{
  "d_model": 64,
  "n_kv_head": 2,
  "rope_base": 10000.0,
  "final_lr_fraction": 0.02
}
Each number is 128 + 32 x the weight over its row's rms, rounded and kept within 0 to 255. Layers, rows and columns count from 0. Numbers have three digits each. The size before them is the row's rms in percent of the matrix's.

# down: layer 4 MLP down (transposed), 192x64, rms 0.147, rows 113-179, columns 0-63
# gate: layer 4 MLP gate, 192x64, rms 0.24, rows 114-180, columns 0-63
# up: layer 4 MLP up, 192x64, rms 0.248, rows 114-179, columns 0-63
down113 109:107105144122119106156157163122130142067178142138098255134121159104099126115077159158092119101120094070102113135129056136105149153168105124094182124147144126101081134101142087129118115123125099
gate114 084:099163179151126169146062099132160151152111098083136095149112135180147159154130103149156187132098123131168183104131129098111134096169112030116117103118130122096167073144173124120137126111207147
up114 099:120167070151117171116104139125098107159128102125127119142100052071089084065175121082141125141175141110102164155107098104140115108092135151133085165121090180133119142054107108129090137143051106
down114 096:090122125124153152092162159090105092122105101147145089037071132067108123100162116157092112095172178178127147171089163169133139085085157163130139136092115146121102124173088068110114089127127126
gate115 102:169093116094094135137173110172115150169150132180123153130115076099089173133118120122150130124112146150095090113178163071128065126068104106098171152155154122131172173076104091122149169207143118
up115 103:107165156142092143081140155110101111091125106077132154125115195084110096114089121130114087097126102132148127122073108154102197145156192155163102086051096186105097118126145168139112108069158125
down115 098:097162129121099142084121147087096121118133060050097160186138164076075186118080117114140088104097142144154106100108126059107142150145175104116083165097163162129121168144098163094118129123146106
gate116 100:088178123177232120130141124132088125163134134118127120120120145163161123082091177129190067110120138102130142115122143138151102133187106129113207108165120092158150123066149142144139098060117135
up116 100:014201108120170133145099126144172131140146136096125132125198162110145114100150136173080099148172162080169166104146102126126093154152161124109193104103140113168130169141111117125104097134094130
down116 099:125062130160136098095149117115166172139109081122166135097161133134111148141125126072182158083085141126120166177114135141080175096050140196166105128187112121116098110164133117163156122135193119
gate117 106:168100163147143121138088099126140115190129138169111106054094080099137128166104159099133109198117120113165106139098124149085158144120106140194158109139129133028055150122147142119133185119134138
up117 102:133132124160115140104214128087122156119086118121120151180132154106132093141164115079135093043119137095130143162118182152162090137203115065155140111167121128185171121131163103140144129101082169
down117 100:120202072107182112089128106113098091097168168144115119111138120091104144127066135136113100133154110140151082167049149085093162091089096142120095120116090156082093087150092089168133173104124125
gate118 101:066082174123100144134064134137128060087132084141148110123099164140101182125140160089132110183087150137101120150123118098085142182133127101139136159132166140078140132151089166089158137068082069
up118 085:121122137155110156183133129101147185083082127104174117105087170166171107108143137126155172162157149109055139125104112083118132174128078079131080140090143094122091152176110163081187077119119112
down118 087:134195088081156109125158116147146158128119152139173126161095061128158107084111062152128130111111159051163115116130187194154176098138150127101179082157104161130143136149120098116119080161158125
gate119 097:133115116158135183139177165139121113110126127075129153072172166095105114152171112141123121125118198112175174119117128118171149171106140086099140097227141163143166128154088150144125128120205168
up119 095:112091139117074139103168084143127132140083101103139122104173130101093188169136126109127156162089148103129120168111161139144153161158135096184132076162105232153121127127065141149139110133195176
down119 092:095093160143145120144086144152184176148164088196104125137090116173171174187150166138084107123140104116116193128131165129068135146103134096113122128063080105155119101166135107155104174142108081
gate120 091:171128099133067118063115126149153108146157145139161152133093037152100162189138170160114121081142132107131111122085157108130072156169139139119096172127196163095132121106170097166158092129086119
up120 089:089143116170180077129119137083112131142085155088108122111161177178121164082131179099147089149143125111119136136123112124101120113132134159177164067165056064174114107181066144113111112101107096
down120 091:080149096136164114177114134066080097182071098119105098168168157122119143118092130110120103133072145173184131123097119119157174075108103129146172113168083112159101116144088194163122130131180140
gate121 105:119133124110153178127097051160077140176159160142148159146150163120165144149136114143145125072146087111155141132128187157069063087143123135159075096152110163061117156122189089121146144161136151
up121 102:120117183134130113124136111097110148098101170151161101176125068118115133083163088111102153140126155097132070123098113205139207137114109095205204126154093123142126135130097073141123131124163170
down121 101:122124186137084115120155098100102168104113123119157097158126105156104154175132081144105167087061075083131154117141107150079075122166140138106075137160092101170154131122174071081089117065104128
gate122 104:166175158090127108072116121117117106162147129144090133132165088154094138126100196141121087097120135109123060118138078125123150136057144157132140029176144145113181157110062114127096148112158142
up122 096:080112129086119091090161152113087093177170135127155109194134144093076159078151145180140115042095147075131133172147119173117139142186141156169124112144147150094124140115089144163143125163148169
down122 096:132168152120119163155104084163088126176131110113095137119172184197094098134059171090094094118168095156086065119189148139082108159142179147078129153121169151117150142165113137100152120136124132
gate123 093:164161135139086151135186144144120131134079164111128109125172167020109112092169130097156137070169120109131123048188155103127137138181077154110130154133162172127125125151117153140115144140108084
up123 103:100107111123112080125093097081143095142150085132147195119118109223146163165074155137101115179076143104153111153057119130112138064092145137142097105110074128164148095094145097164139125157121120
down123 113:122159089158139099112086144133177077150093069115109169104149134176122123122118105147150116130063169141157145156090107133118078114074157125086096121112172100146187138055073084153114125165176107
gate124 101:130079113104153165133097091161151103098097129124169121163102113106139201146135217191176116078106099132132155126104173119125151121229135156108091102115124113150132134134131178140141122129147068
up124 105:131110097139131159167098138193142046069116144175113100160107141141093166157154183161153123111067099165156141139112132099082120096138113143112126071063082136134129160123100137080157111113178088
down124 105:129077154142150144114164122089107143099168078093108149145172097176157067081062068111110143164122104132075104132116084152106163119058133159108127110184172096168125096128145120123075122154108130
gate125 105:136120150117110135076063089169091123162135144127120128121172079134144139153092142115147175085192132098170116131144140049103089147134136098195109089075085120072158118124133123176175102118147171
up125 108:136142163082085174092094079166096143107123141108115151169168091140064169135099108138120153139211170070116133112147160099115145124122125082144152093073154108119144146090128136200183111130128169
down125 103:142154089175133140155144181146123136100082147113116108105085135174083153101141075113117170172037138178104127162145125146124112157131137139115116186166145114113119118167198129034125119088148124
gate126 106:135148142078186155072095097148140115215167137134097136086127122116101137151114143182175123156140138095172093174136137137149169165100086072144144130146084143068165112112117137142106131080196141
up126 093:098067207155164092178141114102129159157094131140093162163152119125111127087115091099112091083101172151177162179122086130097091113121195121168166152099103108116081112116159158151106097155110094
down126 094:126138154100180129092116085178096051190148141134138140136170157091097152122134137186136112079186149074150119205121126137133125175072160104148162089173114124098125119132099120155118132105165087
gate127 085:136175074138135141110055108100102128146102138111158189106159120156113171074093169119135139149156126150142109092080211124157121090063131123094091161183113094070171119149115107123111115151158147
up127 087:076060117158141147109148181121133133153138118143135082184157083063131127134135082182087141118077158087161137133154137110149130105184115189089168046100114119183131114126099105134155138123114127
down127 090:137164122082159113136049084115158100171107142131146188087078143155107164098075142114143165104125109150133132135121151158169146115054158108122057182188170140076104137107119127119136124110124173
gate128 099:125167124114121138167198075170102094133113079132116150146116153121187118093106077168141123081155173135116184124084137129185176081168165096107101111162099175185138175117137109145150155119092138
up128 121:171127166115141137087115132123101151149143114194126135109126156063118111122155082138172179100147125219161080146167084116151115150100152137099100098155113078102202113138131115215137141143133129
down128 115:141147161110091194133204132136088112132165156146117127119128122063138100167116126120171139062144168187174104186156084102139127133081135122129117094135100092158158100107165100144167175194122120
gate129 093:115141121123131156095152096130101139150139093160154062129118122130074098088161124096115123073113119141171096113116125095175090137066086120145102060099143188169130187102114118121136125131194211
up129 083:116124073121176109143080115121184152068135140116117115127146127125089200161081112164096136160082221173132113113150133128119173071149114115135089181102086118125172095108115126171112143109118086
down129 089:178096153150144162105187140163129159142142101151117063113155141163088125116159155092122136087114112110172108121141143161151117194069084150085129130094152187198101166139144111085162109157167176
gate130 099:124135158183142128131132106059111178191147089094105177148163181124170158108144104126145106108171127129104154093109093055143103094103196124145146177113160108137114142176197101144158156143141137
up130 105:110096144170143127108102123119142105204134143080103191107132116107136086121108043159148117216153136167137160104104122070134154085049126076123113187122125124154119124162103126113119108136154144
down130 097:147055124184145093145140101136108109169147148104110113124138126099070123151136086136169160187135052150134095103146200126137148073136087148137157151117176105092133093142068136093098100088147086
gate131 089:133164077099208161136099129108123126084168116136119139147144120106091131118149046108147122151131137177085106117126091140120157122149185128116090138084089153177178124147082134076164144216142118
up131 092:166104083124138039172149115080104068192117116128140173137134095114136117117187140107097078154137111106153111123118157126103132140154124124057085102067137165110124105131155143117112180191083124
down131 096:174104073140087105124090133131109076140107110139149126102146128184103105110163082118175079156134079124184132140135128124118127127081111102047081107128057123137141102156186144190117170147155166
gate132 107:154149100135141154122059172121085122145110175140124115120125107156152115129093109044127132187116104086141054084172158139102131150110112057145185122139131127157122133093124149106216122134117081
up132 104:133180049139136166120105131113074164109096150145128109089112149156159057147077078125114147150106110125191081116107154152125177141098157110124121193135150157151105124126209130109156097157094097
down132 093:133110107137111114166164126124116088088119146129081117133103135174192138128095099082128129123135096079179058075177144136186095150104134090156168132192152084195138100126160136064129139101142135
gate133 104:178089152130193104118107141162114063134168155107125096065174137109150138113136102129158149174119175139156069141125170098117101166189102095147122063138115172105131118133066165162115179131152128
up133 083:164199132139140110120042115078158142154142172124124091097123178151112109128202133142150103180156115144142107077097145134125089163137128118111093115144161176181112141161046124144101099120163160
down133 102:127170127080106125157157130092170188145086082093113112103100121108099048153157181130118117144160087130149139109097064147116156096057163178123141179130129136162119116139140120053169144097137135
gate134 099:092137165177127135116112135135112116175062130143062116096044167152143076127116075158166130126121130091128142156116129118140129140183184098162085108167108055186076090125147142141147141123145121
up134 091:147152096136122097117108170127145128124116114106211157188153147132148137065131130109124128152128126154138110105078144081133141127071142213089111201101081192179143150136188118126151160149135155
down134 098:155102108095090128131056066131069131190088112181152095089120089144161113174173166141137121153143104152133165188116141152171120178069131110127200114129139150143152127123145113094110122151098164
gate135 112:120119126124162131130078118085117096196133133138182157130095129175113091140094087173129163142093109170144081116096150092105090112092129118141099155080089185070089108086172101132075134108186091
up135 101:095146208144122139122146113161161166170107133184155120108094139066111136091134089122167101134125178131097147104125092122154116124123158099088189065183171092123148080121101123165068172102131157
down135 103:107144187150178109119180086135122099139133104131151090121104149174126112077191134126122137107098111136161115113158080096107161106132185133090204176163123176093082089067146161104089146121098148
gate136 100:176161137137136132113180139081110113157089128131146157125148150171184165162154130113176105075152105101177091130158182148130089170227176122149092087131143107087143094093154115157149115153139157
up136 125:167089132078172120167141109085140123147108125090083164149104100057095148158126113094170110084104099185180147164130155143107113150100144113152067143126106140097133120088083087123153096178180182
down136 119:183158159157143130130146141119132100159141098136159160143149175105163077223102146166159147156122139160152142112170143160167171199119126122203131140121108090178127144096115152101174149117140191
gate137 095:113135171164136133105136128166173083088158135139092150123127112179119122126128160145132164068145090126126160101136112131056170136148124182173094165148054116116156103125100100140152052186186094
up137 109:083111126163167116143166136101090096216133110142151178175145106149190137106138166129168103134128125089156135124129200091134081138209098126115129119161132105079127091154174120154158170085131130
down137 101:170068145085074114144116143096126134143078128152147134162065163193154187173122137158179142193110144142163118127140160138193140117130116098117098129099144115112090170094144120148181146156071157
gate138 097:146176100164172140183076112077105123115112094107135154117103185146164100085161120135148131094096131144106085060150174114124113093134154165141088174162127120179141101093163165182166138141159070
up138 080:087132175117125164118185120088096136145080123103098122156208144167107161091101134107117156081127113067117164135092096186105104139128192120139157104125130162147080112126163103051097107090107152
down138 092:144174126081181143141124133127179175126102124133145142119099181090173165102132116169160102089111184073106076128099178080129101116144204163161101125158160168149091153108165117152166103141158102
gate139 100:122123094103159165162138150123166149174138168114115114114070077084153120141149110126113141147072152171185097179153116141077104139103084145097091127215060180147180130146135150130139136130103090
up139 102:174125153123156148149118091140113087111128127080117163134214140125096109157096146086190142190157106153047131098174122140152176088151122143130141084077183140147137142127107157161151157136157076
down139 108:138107091146158145085174131139155123144125118151186126065177082150149182147160113157145139118164158166154158148070102164151120118139183058124174098141116176111159112067075149104147124177133107
gate140 103:092061133130153199139177111166144172135111149106127168142121065112136135187163134181149141144058086101105103154139136121109139153125079105112148167080091131141109106140078136070129078103149088
up140 099:092101154127121150171117136188152151079102118077131141100093130105083069165132140133083138092120080083106079177109137160139200094146096082128154114060122158186080129154139131097098117126133105
down140 107:104075109159176079148147104121127127084122164077100150137036137109143102094169173159130145151117095129160143143132128150142167124142135069060160116201103149149177097092103145130133070158131131
gate141 106:153083135167062173128151077153117104092125112170106090137150174096131180202124124122094145075125080143156168118094118155099162109164127112119116191105112160101067176148130066118148141117138146
up141 124:162119179112136085135128132063156127095160129112178114125193120094153128085175147075119168114148162162149156116157101099099173064162112153201103141140168133122163098085151144145097074104137161
down141 105:098142132083102088177113146135137152163095168138096091088107109138133108066138200146150144143178147101138155194150155075184142086127137101176129110101145084150171058093102155125108152161108123
gate142 103:171141091108124117143127136119075146207094072124085181143109152221099147151144152179148079103117129115086172042130131102144130161149130183146069118136141108126099145138109106114130119125130153
up142 100:098159093112081165118175148142112145101066115148144135134119171063128134132110110173121108158119189167116187121123116104142094080074124156133123148133148115210089110187164126068128117132066112
down142 104:135208108078069137155102112117179168109070165145103141085111164103135073130129139128108146157138116122104175074146124138178109151101122121169151202130079120118168098140151119103194145139088113
gate143 103:154073167155067112155130152137104067166143162122149138159080131192107148125125171074101118100074121078144121131149152142110126172156136146149075090106168143069190103084102099168141134139160120
up143 084:031115154160115164119100128103131112104102136102125082116151164116099151114096133072060098099156159108123141071118100145140143084085132190147101079146131149125115134099093104152052104150125185
down143 096:098109180218111180129097100119140158070101106108117077071124118131130156162086111078095146116177129155103102126114119116149173131107119197175165104128142105137142080108152145174123136179124175
gate144 105:080165144135154116133174158126044090149110118092141156105092095099177076054121100109164111156116170130136147159120098116165113088162160105113095110179102173175164145141132185115090105092132125
up144 091:080175142055106157150168085167129130156150109179063123139108122050174168067145183131154166109079120173130143112097123091122100122092165139113098134147097143077136107156121128108089122145109133
down144 105:132208123066081132133138066123151135173154109100099139109094133072124096149110155100133135124117119151122036116108053126135124127157155117171060071131101099081101103136152163121147148108114110
gate145 106:114081176125177102100101132084141150172112139151162131060088120143128130095115214122166099143103086113171148149101109126124084117091199132103118155160113094060140088130154136145181122107177117
up145 094:074117134097121084155100179115188132082134154174134085128120135104127106147091170133078086121027127121142093095131089150072149161142087119153170125159118157086148107068127129102122130167138088
down145 094:154110118129164094141070104127067093176135135064125092119131134110133131177126084121048164122174157102192144148143166129166105093154116138141170096148141132145113144188075144120133157105126206
gate146 098:078103148126158113157088163161172146051145128081118041088119169176127080128127157083126146174143103171087070106111087088157123118122086148132111138103110157133145135059146146124155130135148110
up146 097:134031132109179119180123113152066145118144107111100167079157090123212142138127126130087152174137137144136172131121068073146115092125110147125157145128134069109112123140143167100116112082075153
down146 091:189147112142083138147136132109188140143106166206152134147146099105075178152071137148150126090089185147135096071136166109113155162153212098132108135143137134091110151138097114130059129151131126
gate147 093:128116096116181113128096125112150177143088120104143187088099105177143087141094134133118127096160072100170162089170080107143097092120151136100110200082143057085141109110147142179171088142104142
up147 084:144128098162127210134125148174085128073148097097126117130101124061153106096163113086125108107129172155115123187137120133142162141115097116107098087125136138154170153184095149153017139163115103
down147 089:100158066126151142149113139110058149124077177084138138139158156127113115139112140079046077123153108080085118116092071158105117147136107088069102177162115083085148163164123127117136107108166129
gate148 099:091080115140079149036150126097155069164100111119136057131183188115155106150156152119126147153092131055156147102197144109131108131159095140109159102131119134082140123090155125141125129168121094
up148 085:148117145120159095119097090123112193149097124106130131111178125149100157114140169172151109054152063138103118180127134133123168144129148206125062097151110083127153184156123073095105106113117188
down148 100:070089139126149107164126132082028115152133137143132132145161175138103134132166188158096101151122162064164121126139199158129143135115132135160118155121124092164097144028093125133140084115133124
gate149 096:063174117126096094147152158125137123180127122068118186153144068130152140141156125084117167140210166132093126131116153130135132080131145128135145162116156113149175134142114182079119206091072104
up149 092:112171137103147095159133162124064134115139156133126126085135115099151174096093171120116094101073136139107110129111143142123108111161130138108123197173098128046153126054160135105093135043180170
down149 091:125169164178116143193135167156154142095094114108144191110184095134145196127126089069136120102140177099068109126097070152129121085121124151101174132097128105143112145151117143084138160143168194
gate150 112:115158146152089124084123122117136120190081080110115151101140066080125184114114153133152145092085169073124179128135183089124133084159182117116171069171136166116118105104103158153136177114087154
up150 101:107166167084117118103145127117120188080183152111081127138111162189085066194119129073129083138194102131138109130167106209128114126165104100156146163108168118157141147131142122105111122108161158
down150 099:155183142129090074124149147161118137113149068082122137098083113076178229159141113084141114167114165122132134119189169115156136119099157113138151101124180102162169148133162109143088137157179134
gate151 099:062114132141140156194151105112139081104091109152137088142090105139102138148136176145118084097106059137058144134109019108152145145110121125134131118114180126089122143168101105068159132123133094
up151 097:193133094173132109083127140165147128175155136148142158126056113171160075160134148156153152097125184129198154153131208145101100096132127102141078093071106139128119070114120104119099105145103121
down151 099:072164194129104164134159075135151094142067140109089136151141121104121147110125116126109100095075045121074141105077103110137170153161076161131161142106143124132146141207126121089151163145175137
gate152 113:126070132135127088151124144126122123189108109126114155141099115155094203144159136138115120125122059098095124089133098068096126113102116175138133209112074088045093078089147129140110167126152115
up152 114:152102118114152117117142074112151135160159199113159170182125084097099150151105111112114115121118188134081073166147115059101155129124110141131138168160113102191180070145092159060109128121124165
down152 109:110108075120136117119174095106183159206171124112122125151119107111177116072156155151154149117137146194156133129126085151150137168108155111193132120159142124105097131151066157124226149129139167
gate153 102:123167144174154076091104136126071090165124154184093112131131143103168126085122116146140118136118155106165137176102146112049105128170188123140163085134087172164187148084080127154093155160163113
up153 100:213110138046098079140161133109147123105083130148138168157149104110125132162145126084086133130178123131091110132126145128137150076116103123146128114081172085142147216136129071113147118166059110
down153 105:186172161150170136082143156184134085098177108133086113131121148136136151121095108105110158123117152152114167177082141136042093091164137122172128127087145100103108120074076070088133083109154118
gate154 100:093102125136108168135111177120156126097106109152169086121127058096084117165169111145118136157152194159097134129127121089140173113132103176142153215068149101105131108084072135112127062156112098
up154 088:151173145176144105120138106156106088106134112166058094132155230130159151103110148110094114082095136054179139129093126160150141121147135088127114085112159152171134141139161077140118183096101158
down154 104:142139173123142102138159095101131114113148049134131091091031161138134132136118122155130133101112173104136174078154033134143163099134145188180130123086128131098110155084093097139159123137086132
gate155 110:097153144135166093124089077111123109159182089117129131074139168171148111089092180108104130220155181125101127129109112134099157087112200139138155180078139124121087133111157154130143163139119071
up155 108:127137137166078142177077139181142123113115170125172127160105120107072123105166110117150125097109062090170136126146077096162171114093130120136074133070113149148081113137160165160165076182152179
down155 108:202174182179134132115107116162145101099110179142107107148106159165146087182160135127087101060145100170134166138132135076141168172105091144094168132098196124152109116089119132136110144184108124
gate156 091:130077102127148114154170120113109096173084138158145140165129084136147144151105170079087139122096186161145170139095184151093186136178130133157091146120085139150135085054159111092186137125124073
up156 107:097111125140092116135120128101155027076097116105137109127145165190091142142114150068125078160100111102144093156148163153117107104138138082113148171153163167146157104151142106137218105154184132
down156 111:127121118140063203150112136110183083099124135057104132135136194149053133096104146139183147144210117117167109160120128097086152076122129130108127163141145108152143149133121090161140086135172142
gate157 103:155095113137135153105180120148114110171146110129081124153113142162091110145153096113134112037150165074167071141112167165164093126188117102152119102084134142219117106170119092159129115098141165
up157 102:109123162126114148133076110100147095129126162154126079154156141131125188129076149179097093159074151119154130112126082125126144177118044109125174160173158106099174089128114112117082138063132060
down157 107:072157131049136128163108169131107164088113137155193134104126156137124104113140118160130171127101171127129136150098069117166160174059125124144075160173127131132192173093113101148189110104136090
gate158 095:184139129077150083123109126041084112174169139076167138127107158163142067161105199104104131110126108133163100155102143095143090109151122150172123096180096106073153126120121115113082165116112104
up158 091:102113108132118076155208141079113151151131108122159118142128139169116115114180132188100101079084133046091139087133133163115112122184089154149166125095150106131158101171091102062105109115136176
down158 085:151119179123153147091060139154144132112085096206118135181118134115137129108126078118143149136123088110209141180117141110177162131078132190095089107181132207156139146114113127123135137160127100
gate159 092:127164134156121146120146149130130158141107139150064056089136183177093126115134134113082125098233108101097095107177123083133138135125115165116154168123145057079107162148116112123130194134113157
up159 086:092160179103094132159161211116118118137126138102114055098168143096116134096126095126084169065132157169101107131153104141136139188143110104092147097120150133101162158085123132113099077059177103
down159 099:127164147097140099099160124161131142099170147156179099128136188100109105094089104138082129121114071093088097126161109082123156141189183124113107113191147137087086182193152140100142190136118154
gate160 119:125140094110031148114137144126127196107134152119151184124159103115118130075122152140203119155086135128100140126030114109092187145134131146116166129111124155143135145149155130115047147171149111
up160 133:115125097103026143114153150143151170101141148127152196116160093120137117072118147173180116148093119129100160129064114111108182135113105122118181134102113187181099122148150118102088147193150125
down160 096:141075090164112131129200133115081138054108145121135146133219115132116112133116129132106134163146087126127125113118240129083138148173083158131157123120133112081117136154200144122082123133125120
gate161 088:112161178141144091134163082167122155078122118052145051127127066149090121122174121046100141139129148141109109138130053120135146146108069118140146142100124138146130105099075127154142082102104088
up161 086:130096115121102132133143145133090071092149135150126199122165168119161106105164116174224126087116083084161188127087105115119167168167131118116078094141145099159086137185169122098116116116121159
down161 083:147076123153111186160105091111107125100147158162105248179125160113105139105104106137089119131106094118117125140191118106106135079128214128120163105159100145123113184123098146103097132156146107
gate162 101:159101160066143121141186065106082095141146081122133141174196155140124162139180172108148114085160132148126082174106108169121138127139150146145075132165152139059099114120118128165149136171096071
up162 104:141137142125125141129079082104074141145084106069108129203108113072105114151061077141146125093156111116099148133099120179110153056116127092146146111125072142082107135130165144132066127139183169
down162 110:152102111086131061141081107164124185149118074122133105159155148097112085083126098143083105097097116112089083130122168115145221154166172069152132138141096110087085134177127142144106167120147130
gate163 098:150164144171091163133129171151109125148126176102120110110097175143126154127167122131104159033187131124203096132063201158122128120143114115121093068153187124182145142121158143139120136119142146
up163 092:144158075149201172113177112102151180114167073130162117197125103109102160113104082121138130184096144112103123073167090116153112126067159126175118142080109140120162154134076097136135083129120149
down163 100:130190179162113172114134168234082131136112151108127109109112108180132146155120090135155108103166153132162109100089123120147131103134130186166141107137144121154170185112179118108079061082130134
gate164 099:205129130102192069157110119125094116144145156140141136118111124166115077154158188104150131112071150071118096159110080157177145147176129171064126157141130135085129117087109161142143185124176130
up164 099:147165184077124121086133162059084089128168147118147161156113101141099146100118067195152090139153121147114095140086144133102126145072186142125145183137176160167092139142152113148161163179154115
down164 095:197122134166178108094102141124126066122104072116130098175132128155125101153176159137143164155126173094108064104130055147114142156083119104096116178102131092073143074104093154123076147103127123
gate165 104:185099111140131131141118085138081096151132136180144148143146135089140126091115126130157110067058124087122156127113183093084135161194199156111141101112154178130126176065148117114117057132154114
up165 114:132116139111158102097167134110146110103112121190156085124140135096110148136105129087123132093119123103177154128165108114082106109165127071120204020178071141142168110153088085101091120113108164
down165 114:120102119101163124056064108136140163068108155142161109143145170160135156089112168131154168137166116117163163105128090097160130110143089102144144106192116085161155049169109141109056143159126144
gate166 086:111148138129199175085048100128187118163096107118151089077095144159108186176155125097118114132133083168171127086156096139085138115103154113148159171112131159114082132116108112166143139139072166
up166 111:130136168134076135136221152085084131136180153160138092171162154133113127142118155131159124114166146090141130149148173073167119123221148136097115085147187139105170108154142141159112149092169158
down166 103:111171123127147127117135107136114170143110115100092133132195107147108123180138081157130141120122160082158135150065179121132118131150177159124115106112133130097198092148195150100079151182208065
gate167 098:169160118122164122143086064140088098147161118113117177106114148168157128130082169144157172088136094147133066133075165138125128163183134102120106132109149129054128127108154151159185070076140074
up167 095:144118137110135159088119096160135128183156132079109137128130074179106123194097152143004146169161168075124118134124118147117180146150120129094152140127162128069131124135080115177168121102147128
down167 097:150100141098152072114129128083180113140129158145085133112136152148087118103167131090211086118083077150135095125115098109167125131135114117096125134119058070117131144218149147079113195126142126
gate168 101:097112107198110173085131140130043099141152124117103144124092168148117155123133125143142113166137180159079147103111200116151095150190159083100111176134124048114115155128091159104153111135166105
up168 097:148131097183091203111153138134121138162141187126099191092136117192125144106078114121135139111179077194122119113131179141147096067122166113125119136119121106095172143133122149103164064129189136
down168 096:107096089141092148141170134081134151107091159112085129117140112170107077108109071129088045160144121140163150145083163160128139117096164143097063080166136093108125133176140157140153074059147126
gate169 090:150152141163231150110091093152127178148127118104093113117108099140140141125141111098088150179143129186182040129101128135116081101121098094186113114125140149128176099150135101118205108129140118
up169 128:126067174136141142118162128080144099096125166148136119059127153129138108144153089162140052152116140162132120140106072148107165211142105139056108170164081128091145122159127168182111110114098105
down169 109:103130147155139144111151134107114151171193131141188138115168140134123129157105078186165108157121111169138098135046108209142190207180097149117143099145105121104136126122120137131099124185132087
gate170 092:093126156102082147094138137109121100096108118122101131117161192127172159110138138120136093209165191089108166117135127090147173144177164150073202168145137120097134143086118171156200127132136117
up170 086:139119077157105121090101115101101110156088105149108170155127127160165180116135184091156136163185194146099130146167101086109133148124178163101210111129179087090116149090134173152169166134128121
down170 091:160168103111101140095090193165166122098184152099124156070123090154138084106125102140092103137137136127072076147088169145068109111099118147139119114127162110126120159179110138095070120215146157
gate171 115:107120192129154110145165158061083152141088116120127140132139126167141132102135163079113132126156097111043120118122079112115176129199200155116176106092189095149167108149128146119136169081126125
up171 108:150126138119121112174154149170104156190095162104091168126163145099094139173142124165167151112067139145110145180150113095140153171105114174074077090213110083116136111124158164142109127156181155
down171 108:165079178124143146101106122096121118116123159123076118155172188114100130154159115168150146108141086105107137127149127054179204131085106137123188111134055131153065106150138173165130159137155149
gate172 089:130095100174133111105159115179164111173043098120090116121101147081121162123177128063135132148118172148145067123109175116139124130173109125175112107132101167211122126099140156068139113154101156
up172 102:135120146132119071083153117146136085154070152164117112093099172128118070152121158104138099115105141182127128123154171088126102191126051108113065064109074146170068127114110136146085101149118129
down172 112:156109119081130074121183107095125109149155149139128122099154114140075072095071160144144129112147083139116158152171169161146093160089066172113102112125074111126126115165106103081044116136095080
gate173 095:081133062144176167138118168146125180153100104116097094114125166165132181087142060082118158121148163116099092071121137089151091113071080062148130147112094121157145120136073113140099132096156132
up173 095:084131105145083098201046138122146104077120140098147097159103087085166157151152100098113136195094158159065123143126110143125125110171085104091133157135162170123161150106153153157170100121092097
down173 107:106131147099163086151157104120144075082168086109118127168131102069116119085143150133131126091067099160154163174126127209104142123160124138108118184162182129093146081070173149120158152175112143
gate174 097:134135080121090179123146149112085104119159086125073129106136192107113139118197165109113128092138103152142105136125185099107159206150142105134098127173080115094117127203080125119073166172139138
up174 094:132129113148118162142158151111091096085138087098106134094127181103122150103203161092151110098134099161125092134115177093131148165132124091086093134168082106126134111212077144134102215175142151
down174 091:129084114150104113185142094106146184068086137096174092184129069172139130148122089088159139202103166094158125145113134127114090081051119161123160157081123118147151110085145127117148104106110135
gate175 102:118099177124104153161137123196115183082089102148140114107077117066147170161161098135151149100053144145092131144102160154162148092170092078112087170162134171173144104164136130094127124098140164
up175 115:123072114139115125150147142116129123129127161133120170139129114134122174163161073140161117116090136133114114101159108202117138120159064129099064104186137142145099146215026134088142091152097111
down175 112:151106145121149069182143107094113155167106115125102116097105156149173127132171141129118096202166087116147095088137102085055149193113120142153111135114154064111125088103059136085100131089112159
gate176 097:133122140044151186077181136115129162132115093170184155138163088102090169158160075109188133118130104106139123131187104092151130167112096117128140092118113132122201142138078149116111143166179142
up176 099:129095136138116097117151114056121109169095154130148154100105088093119102078180107135084092092115108121150079109113127131123149135062159190101129110100072113133104094063125065152129144192090086
down176 100:109097177058156097111148115105129117129116148078183155097096152107127119128159102138146121132186119117113086194156101144151145113070148169126153111050109139128137165080107062128169111142110057
gate177 100:096119174140131109153208143098145123124158158148125149114141160102198105181146092125131168113138138119140164103122126060148140168197113183115133184109129084076140103096131112157118069093174167
up177 104:155160115123171108108083169180120127073114122103138109119095136120073109085053147119136098138148120102077168137115102132100149083115198112128196076116184125140089138145128174119139179180093113
down177 103:081063157146138176134103176148123140111089115084159102137191082105132113126089165119165056134107136090106151155137111169105099076162182083102124110093161103126139180145147169170166127163124105
gate178 085:103160081157154174127136105152160158150084145122114156116101134178156102115112129090121157144163060150149115149098077097158039111070180084120105125155146190150192139100116166148126152144116153
up178 080:163121171090078099138117158115097105125152129144132091151154125101088141139110162151111112077123164111141139103162166157108192126162078192135146124069126044093062141155122080126120101127184084
down178 087:103152116161134206161161085106178121149097140137096162103111188159155123149114084125115167145173084090152104142099119129125072127068143055076133108147121173152188113130130140145159137110072122
gate179 090:101151163125142174107147145161080185130132148075056106132167099086087124109171121168166127141140130079159143146158152141145135069105091120159106100159111116110075125180108110126045154172115089
up179 094:140104132085085068067122179061092111137135118121180103126147148132138153086133174091135116160107141155129148126070123104054142137153138137145173074130139153193166104103144127109171060111105115
down179 096:111114174102126088114143141102109090150132097132196096095133171133112096124092114077153114133153141143067087075105108083082108160185124139124152152074124129209176156078138135143129116092081169
gate180 095:179085172086156128132123127091074112160139061069177157124133105149112129179124196122169174102131134136106077171098127144141152123158141089164114108184182093150184131146113113107124141124175150